Weights of a small transformer language model.
Training: a variant of SOAP for these matrices, 227M tokens, 3464 steps.
Each number is 128 + 24 x the weight over the matrix's rms, rounded and kept within 0 to 255. Layers, rows and columns count from 0. Numbers have three digits each.

# layer 6 MLP down (transposed), 512x128, rms 0.214, rows 253-278, columns 0-127
130133101095099103133134145146118131124106164173140167100138134140145124129145134142130118132108111107127134137119094077084127094153129174082145145125159102143160116166137155128109127147138140087152105157132122109137123117140162129097112138089112084081107137144098119182135114142124112114101100166155115130109140164114124133108104109126184134157128120166153171135189140089152164123124
135145086128155079115128121110139133149157082131121145108159161129125128105106166138100124100137149115087100098128134121118150149127131100133154122141137106142103135108154089107133122160129164142128102118163168140138106145123117149164114128109110139139095130132103161128138148111126112090094110102121154093131138180084084114128165144152131173093148112146124138126132127112099125144136
162113165155100173176115120105117123105151149149122157108117065126125113119104109132172132082128107131113121132123103108131124153114149107106129124102102131100135132103119117094169138156126098143109154117129129106180112116112155077117103123103138114123135120165125158133130094136124148169130092138110135169114108101124182162168157144116141171111148138099123157156129105145124140091161
140151124125172148121093128125140117119129133137124110147095144175172126106139102140116123136118144073089138126167135163151104109178135119117130145143114126118102141119106147148093134117145141143117118133138106139075144155119103118148132053150152151144122133127109119107162136151133123106089120140130174124131113132132153109114115120142122116133152125117077100116111129129124114146140
101129183143151136104136158109138093122127135141137111104108138168096115146124151145107125138115141092102145105119156104120120122171133088135124117132122095100127115140126145115132100116137132124115124143118153144111129137131133148167098119135101081151137125101140139140102160148143106143113168127138119144121122125112125119099085161144144140115117132141079103126109089124115145126158
111141089105149126150148126104103127123147139145112134160097138119110158119123161146138142061118130113105147147123106153123135138120153135124155108141155119155134117129113143140114131102163108146122115119116136125132110094127136114159134123074135142086118102098135103144140108148095143125140112134120129146117178140118122123147124086158111140169133129167120180120091100093117100111121
159122078148141135115108115062101098134128091140137106145082128108093161136134082103142090130075077151159092060096187139076135094138106116057189121072130106138170108137072149110105124147123152158140077130146118124114188136186089179137148164112130142152137210149157140140110154131131117133081128109104083136142102149120136127167119130122141120151153098080112133109149110112140131144098
111143142130159128134140146135124177105143157142153125114098127125101136106118178126119116103148121129163118132152124191116092123145144139117154141137120141145174134146144116116099135184152139093128134136177120100131122112141163123113131145128177154134134149102150135099120136147127126115129103136111162099174099093134134120137134132158171107114116153112154120142119089116165085069129
096122149113143126136123112161113130144135158134133119134103144102064130126093105140115148097110132156117129132152141117120141147146114165140150070133156131174129162128115114147110156099114134103128120140122149143095133128163097155131109113082127091092150096117116097139150132137151134147142119087129147115161137113116133112126129141141119123155124132109148135096133114093094140142140
147139133111147103119133116107097149140131113148131138157103131142116149165118175108159131143163162148169110179112127125151135136106133125107134127114128127131127122121135126149124083132131120089125213109135123140160165084138076123109152143090100119151133141108089108133115139084117124161108132117125093111089112149148088117146130128159067139171135127139074131131149124116126121148128
097105112136186152163105113136126146128100135130120124137116159132148132160158094094164114144145112157119115118128097108148125117110137098169149113111116108130125103134096140140121105132148171152138128084109122124128128127134131131114124142107166145109084120121113105150140115155092115121097108093116101119130134158094122151129109106120143101160117186116137085163131135120119099195147
141122103106117151139164153136103117043116116137155128159079134127190158126121146160074151158087124139141130126162099133160092097145146149156166143101143123126144166172113144104200159098107161130057120120114104143111148113139166183101132119136146054121161176150048148105134139138113120128160125130132117133101133116123099096149164140131152109143086093112134133112145128131120177138142
127126076163117100160097120126098156131136187139101158123104135133089164128175056159150121138125161102132171170128128117150140142184130079119160129158137145131147152130104099090124119153145122172166089129148143165113136143142117168138121116147163182101110151096102159103118130131095106149109125112156085156133170155128158147114186097107150107123128096120127132112139125126104122105133
105154090144098160147122171139122113119071117140130115141145113137115127115122116102113094145091119140151144146126166163122100130146127127136134129145118131119144144100124152137115123131153127110125166135147130187145137125078122135107191132151212084095102135102114116138102107145111121121158112117110092110133096162105124159122135127119125148089163114109135106167087142151100190098100
131095154103160102088171135155134123162154148126123152129117140159116132146140124151157132138113083113177136111065115124119151171129133081163110136141167137141128122104092113156160136119113126153152142137083126122142130126120122078097136112141097133167160122129103140127160137150135123111110123191151097107116118128106143091096125128108139127152165135127093101140092112134158160138132
095140166152131110135109160121100133177112115114169122083150150076138126153152113160127117119127113140098146121156124169146113123163107118133128111151137129114124097122146139141124139098152098133151131172085113173159162147139152125159109092133165154139123115119153113142132157135123142079189136139104102110133105116123151126117101127081092155110147133144131156166143130114134128122147
155124164141129104149097161132188090119116141073130098120093114154099116155134128155133112169123123128132116144103173090157097118151141193141122092119127148163101133137133123094104109151153102169168131149132151157135180114177087104092113103115136133089136120140101125167125108153132122094118109132140112113106100111074135077134121135172096121136112150131130148116146114134142135128123
140157141100105120138064128134126157162149164166138127180151103128126148099138128113094142106132138157131122172096148148134118082117086142123154046072179131107123064118107142108122143105152192143129088115102165109121151085178179135133059086134128125151151170140113163109175130122141145113128151179123132140156152130152127141157133164050134083088089144124143137138149099128143122162138
112176114112131133123119149148053113133124072157122119168178131119156156106167091090149125136132129177166123131122149126105092105139106145093133103090118123137101116108122112129133141170112167147137133129144153114105156127068102139154132121176138142047136148159101100114214059159082108136121058156096109140117154118122104070128143160088100068128123128101177081121106087180171106100091
155124123116159131078114109158134113109161118117132085160087087149138133149086100118113100106138113099141114138127134150138165114183136119108147177159122149120131102153144065091126113150125171130107122152183153146098135144130158141111101136155147142151109097100158132104087163109170161079125101121132148162137132125080117154097166146104132080128179126143104119153153135142119100123145
130098144092127118174141164114101079174156065146128116129122123119135162145118080161127131133128126105107165113148114130136145125159091128123116112080124114138102125131161161149150146120122131165116110106145115169123144085098115140130098122125080148145115126157114122143153106132153095121116109158139090094153148169118158146094200157111163156154122108138165209149094128135109140173115
140150115086121140146085111127126151093109130103105114140132131126151125103115162163144125080119167113173141117147152097113074116149164103116114088137119098115120134085120110130116087091120124130116102123151120136145131128124111140112135157099127118158095102113100120101140106143098097105152122099157128084153137095123149155139127136141116131170123131112121137113099099113129136178144
147100132155113159100124146106114097087142133110090134133118100140132112175125126126121120080119157146150092121156096145122081134106115151104080118133126124095119118157094103100144161110122145142113113138093173160153106148154151113109120139124123124115140157084124130115140115148157112100107143129171127151123133118130097122129093140146123112107109126131064084134135106149125114124159
157134150121132098106106117151139135121137115140120150120113125111149117117126125102167165204123141141121118152101116147092129126130145114125116115135137139115070155120124111109147127135104166108139148096128088115137101124114103125161095122167129118170138111096098139121148117128108125111137107158151137135195121142138139136159087151132117130149182125122183125109133126152146140095130
143083091116149124147116104154143118148113110116120168117131165131124182122139166136171158115143155126125106157137151138114105107147115165144093135142083129172129116115158151111139172144121169105088116153131129122107133119107142117136095111138158120142096128137120083107085135135129118141117155153143138162161144157083149096107123136117126114105095146127176131107100096106095188140161
161103140155096120131102143155181143099120124192137148153104130121131149131130171143146112109061108140143125135146148127160159126139121111126103085133124112153137095117164161105148134137130125126140127106087173099106146141133155098109140116136115136106139118151146131097131119109125126102132109132173167122153148124106148158126158145130149139136126114102147190161098174105199124126099
# layer 6 MLP up, 512x128, rms 0.208, rows 254-278, columns 0-127
123122133143119127092102116133089110126131121143170148131115121107154137171139136161121133164118122107159122141142146129139126114091131160104123101130094142151103109129131176113145117130163123128146091164114143100093104098101132124126119093120154112136158141114119125133116136123160117150137152131153102112164107129152119141150124125109121123082106161134117112112106102155172152096108
129106112098111129154107164141095143109114099080127103119148134093149164154141132101110113118127128155111156181111141105102120094138118133139085074143154135125115149134131175110110065136119111124146101143134111136109118141171147133130144124134114134104143163114118101108115111148144167112099138104125120154125099157076127111126117094136094119135077135158140143163120137147106161115102
070125111143106120124151121139091111166145132091176146051165137117077122154100152102119110137129109191140115133091158102131129125133139116142152139120131100170153101110137098125132139160121117155158153143156135146161108139135097144155124128110100119103106105140161105133111105103179111165127162152128095165101122116124099137137130139091097122142099120114141136131130125088147115145147
136103065117109120154089099191144132115126126108096143155139111113128204116149102121133138113069123196129084137132123146160082164086110156123140179120129137169118140091107110091134140157117135129134180138112103144109143129148139111091180153104147129092137088110134077111142096126100171102120099096114180117150122124131157123175122131149106132121134116128114104102139165169130120111156
140081145137112102115111112131154140165114104115137149075167101137142085148128133127115132188131154149150073115119153121126104119106116087103114146106101142120139150130127105104106152110100172100138172158141128124130134154139102119097124131146165113150103167140137193100106111106192132112125151112148104128129094120162142153100132128107139095097117134106091108138132120113093163107137
172134126132137123115080107102135109133135130109152102126159131100118177160156114092108151137083102152152170086078139129094133179157135109113145149129105100154121104134109145102145109127092139132152118145144162129118152123144158139152140150128135135146069149159154136131089120116126150140104147133104080126142125057089138104143102172099145128072117093080075162061115155126140098144128
139163105128120079112136089116132111129113134128121142132137115148137103123153115124107143090127117114099147128102144143126143177118079096100089148102105100143152143133160159162127173182107160120160141127090128136125093165121088172154123153102142144153146131152122130102139135131154120106147159135113143101115119127141108133127188161111076133138130095133112140160142145138138135120129
115140111106128121131133102121095140120161165114123130117101168080092120146122144077145150146095121142098135132101148165096130134122130139132092098146126140166124109120098144131134137131146101137141137128111159133100163132114132138155114147119125130139126120126137089102161139149100130121151145155173121125111108087135134123148117122110118120144155084114113132153123144140149142118126
155142117103107170142111159163101126129168112159184150141123082084115148143143127143100145164110143139129121096135164140128134155137084081116147125132113135157101095094140103129169119131116122133126144114139106121108114136096109121167112146131171105129108155127132155116163105126162110143118128132098099109126099108160161110121150122116110109134091166117125152149131087101130109155087
119143131131124158116173165149127136144098145122138116134123083126109133090136110140106130136148113109127126153115077146137132128099094136153052141119120121136153096117145118128098115101182138106155093107142107115122111142113114147168123182144140140178171145128125103120137058121147127167101127142120098138114159134123070141153127139115126130111137111152123138143127119112146140137115
150164083117085109124135141091144096124122142100119100145138133099153140130133100085121165109106145143124125149170119112109115058146148174103126115178128172098096159155142161136144104169117083121152153125162150165155117134219127138136145129164105137136127110148126114106106127125160148126142147120136145111096139169144127121163143110124103082110102094118144114135128121126120122180129
144124137136138102169113123143082142151149091146117124110108131117111104125142107116153168131145134174102180161119163128139149153145144121124110136122136134118140153122106099118099118154121094125167129080149113114107142182137172097141135144105127170071109128123126138116120146128154116127135122122155144180182086138169094141112127141127165106118082125152141126129152103104154102132105
102100130128111149119092123131140113108116172142172133107119123121109149099109144125132106144117099129109116106124112132143095107123135178143055129133131137135095126157090110194143120095125062168171140083148122119081103109158123115133136137121095169132128143116136111144164163116143147121103159114124103161083148109088118135097110078160133078122127117145155145152125110121105136174107
186072111107146143114088118162135173130132147138141146129127097091088154093145152105108122121120175126115110119166121111138136149115159131150138117122120149150147147148100160106157084130147142163101099130142160120090137184117136105086143120105152124103119122127096144144122102157133123121146124131131111122094122113155097106098138202159133148115103124142106158156135111145107129127069
096108168115123136147135101090102137118116087110127102129157125135153142122151162093142125142145117132139100121148150080127120142131102125110144125136153119155099150098163088102102146111118106173159162100084133110140122110094146107136139128110098168134145171122112150104150127133123123096109137130151167157145121139088101135114100072094115100125116124134132172142186176120151144145111
161149173129140134139109153099123130118135153110170144166174111103075093118178080140150110150185130131142178106091116118102100129158142116131147101107134117138165119119098146107155110175133079139127135096089149106182091144142132139131114120114116132118073170124113132109140099130106113131119135121120125100148122134121148088086132142124142108126126098109165171097107157131122103143130
127152182099161194133092150151158161092105122156126114176157147109130140081128100154111165125141118092100130141132051105103139122108102124134121108131118125154173136103123145105114158113133145085143114109138155098143151157118142157143151151145117129141123137159078141105180137126109091160093116102169125161100111081114124165115080144093150084149087113157170117169137083161101115130144
143142112108127121122152172135104166148091067177120127153146172124153146158174104125123110110147113136115139114097123162085085104115109124129158114121177085123121137151127140118147120132098144155111123125133092152120146119136125219146134157182115115114185118140132112081199103146096135094133123119114131125095155140091125159112145121095146115142152131144152134116117122139111107135107
100109102194087178107082156093090132132130104113097075134147117119105126143116144087109114108146118139159150127144113175181077118136130114111175137136125148172126123132126110098128146155108124106117123084133113152074096131131146145140143129101169155115124085181158092139159109147147127125105168099111090111126101159134120133133126136128140102090120136213103108129145128144117135136088
074131187116114104121112154133114135127137120134135132136172136161148147131162121132093095116101102093150161132120122123112141134080083135132150115133133117104101160117137109155101150118104105164128097135140085169106097103169151134131088129111140123129070133164143104135124155107155169145133125130158117122120130149107152165118129128130117125178120071133129218133120126110096144131132
132108150167126071106140104119098139140168140151110161117159144149118082157193123051115133151121123138095135115109129125157143145123118167136121161093117152168118110167103148111131166106120143114148155144109128119086123116090113114125120130112115133098163148141137119139082154088128130151091136157106126158116113112121077101122140123150158135067129102176074151151153130132106162061124
156137121073144149114120111157159102145129120144138130149128145117147158111114120121161135166122099121143126096153151126117148109112105136090085123148121133104133112155114164086142147160129129133093156140123130088116126171156117119102120175132173152125136153115128136184098126159126104090132147097173109112112153134151118154138167120144156118093144081148137116106140131163132134106153
130150161136125101126160154113152096142108124152134140093129156120119113109167143145103137107099182134111133174129157147136103125112133112153096135190079132134150148154172124154146152151143119138143109130127103129122142122126136136107140136158105121112124137110130165113140135093133158090115119148121133146106095113161135091127141089151096146106146138074150152106167160131121123129117
106125127105106118140118147110160112140103106114110160133107115110101126154131119141115180135092133136113143111131147156114103166157139150127054109119150183109145127161115116051135138119101100142154117152158128170117109123135121152115110136124134145160104149140142108095165164094170160135150179138137120167123125123105122106107103076118128164148106154145173157118100081142130125106119
129134127088145170170177125115099116133080116119141128098115132136102109148143126086155135132131137128109155088157118132084157158107143150150148112133154146159112116139070129115135119133097127163152105171108107152141127138126127139145145089159153108151114116119155133147144114124168115077082146117132112182091112061166134142140111091128104155118136143135150090120135090147088143103139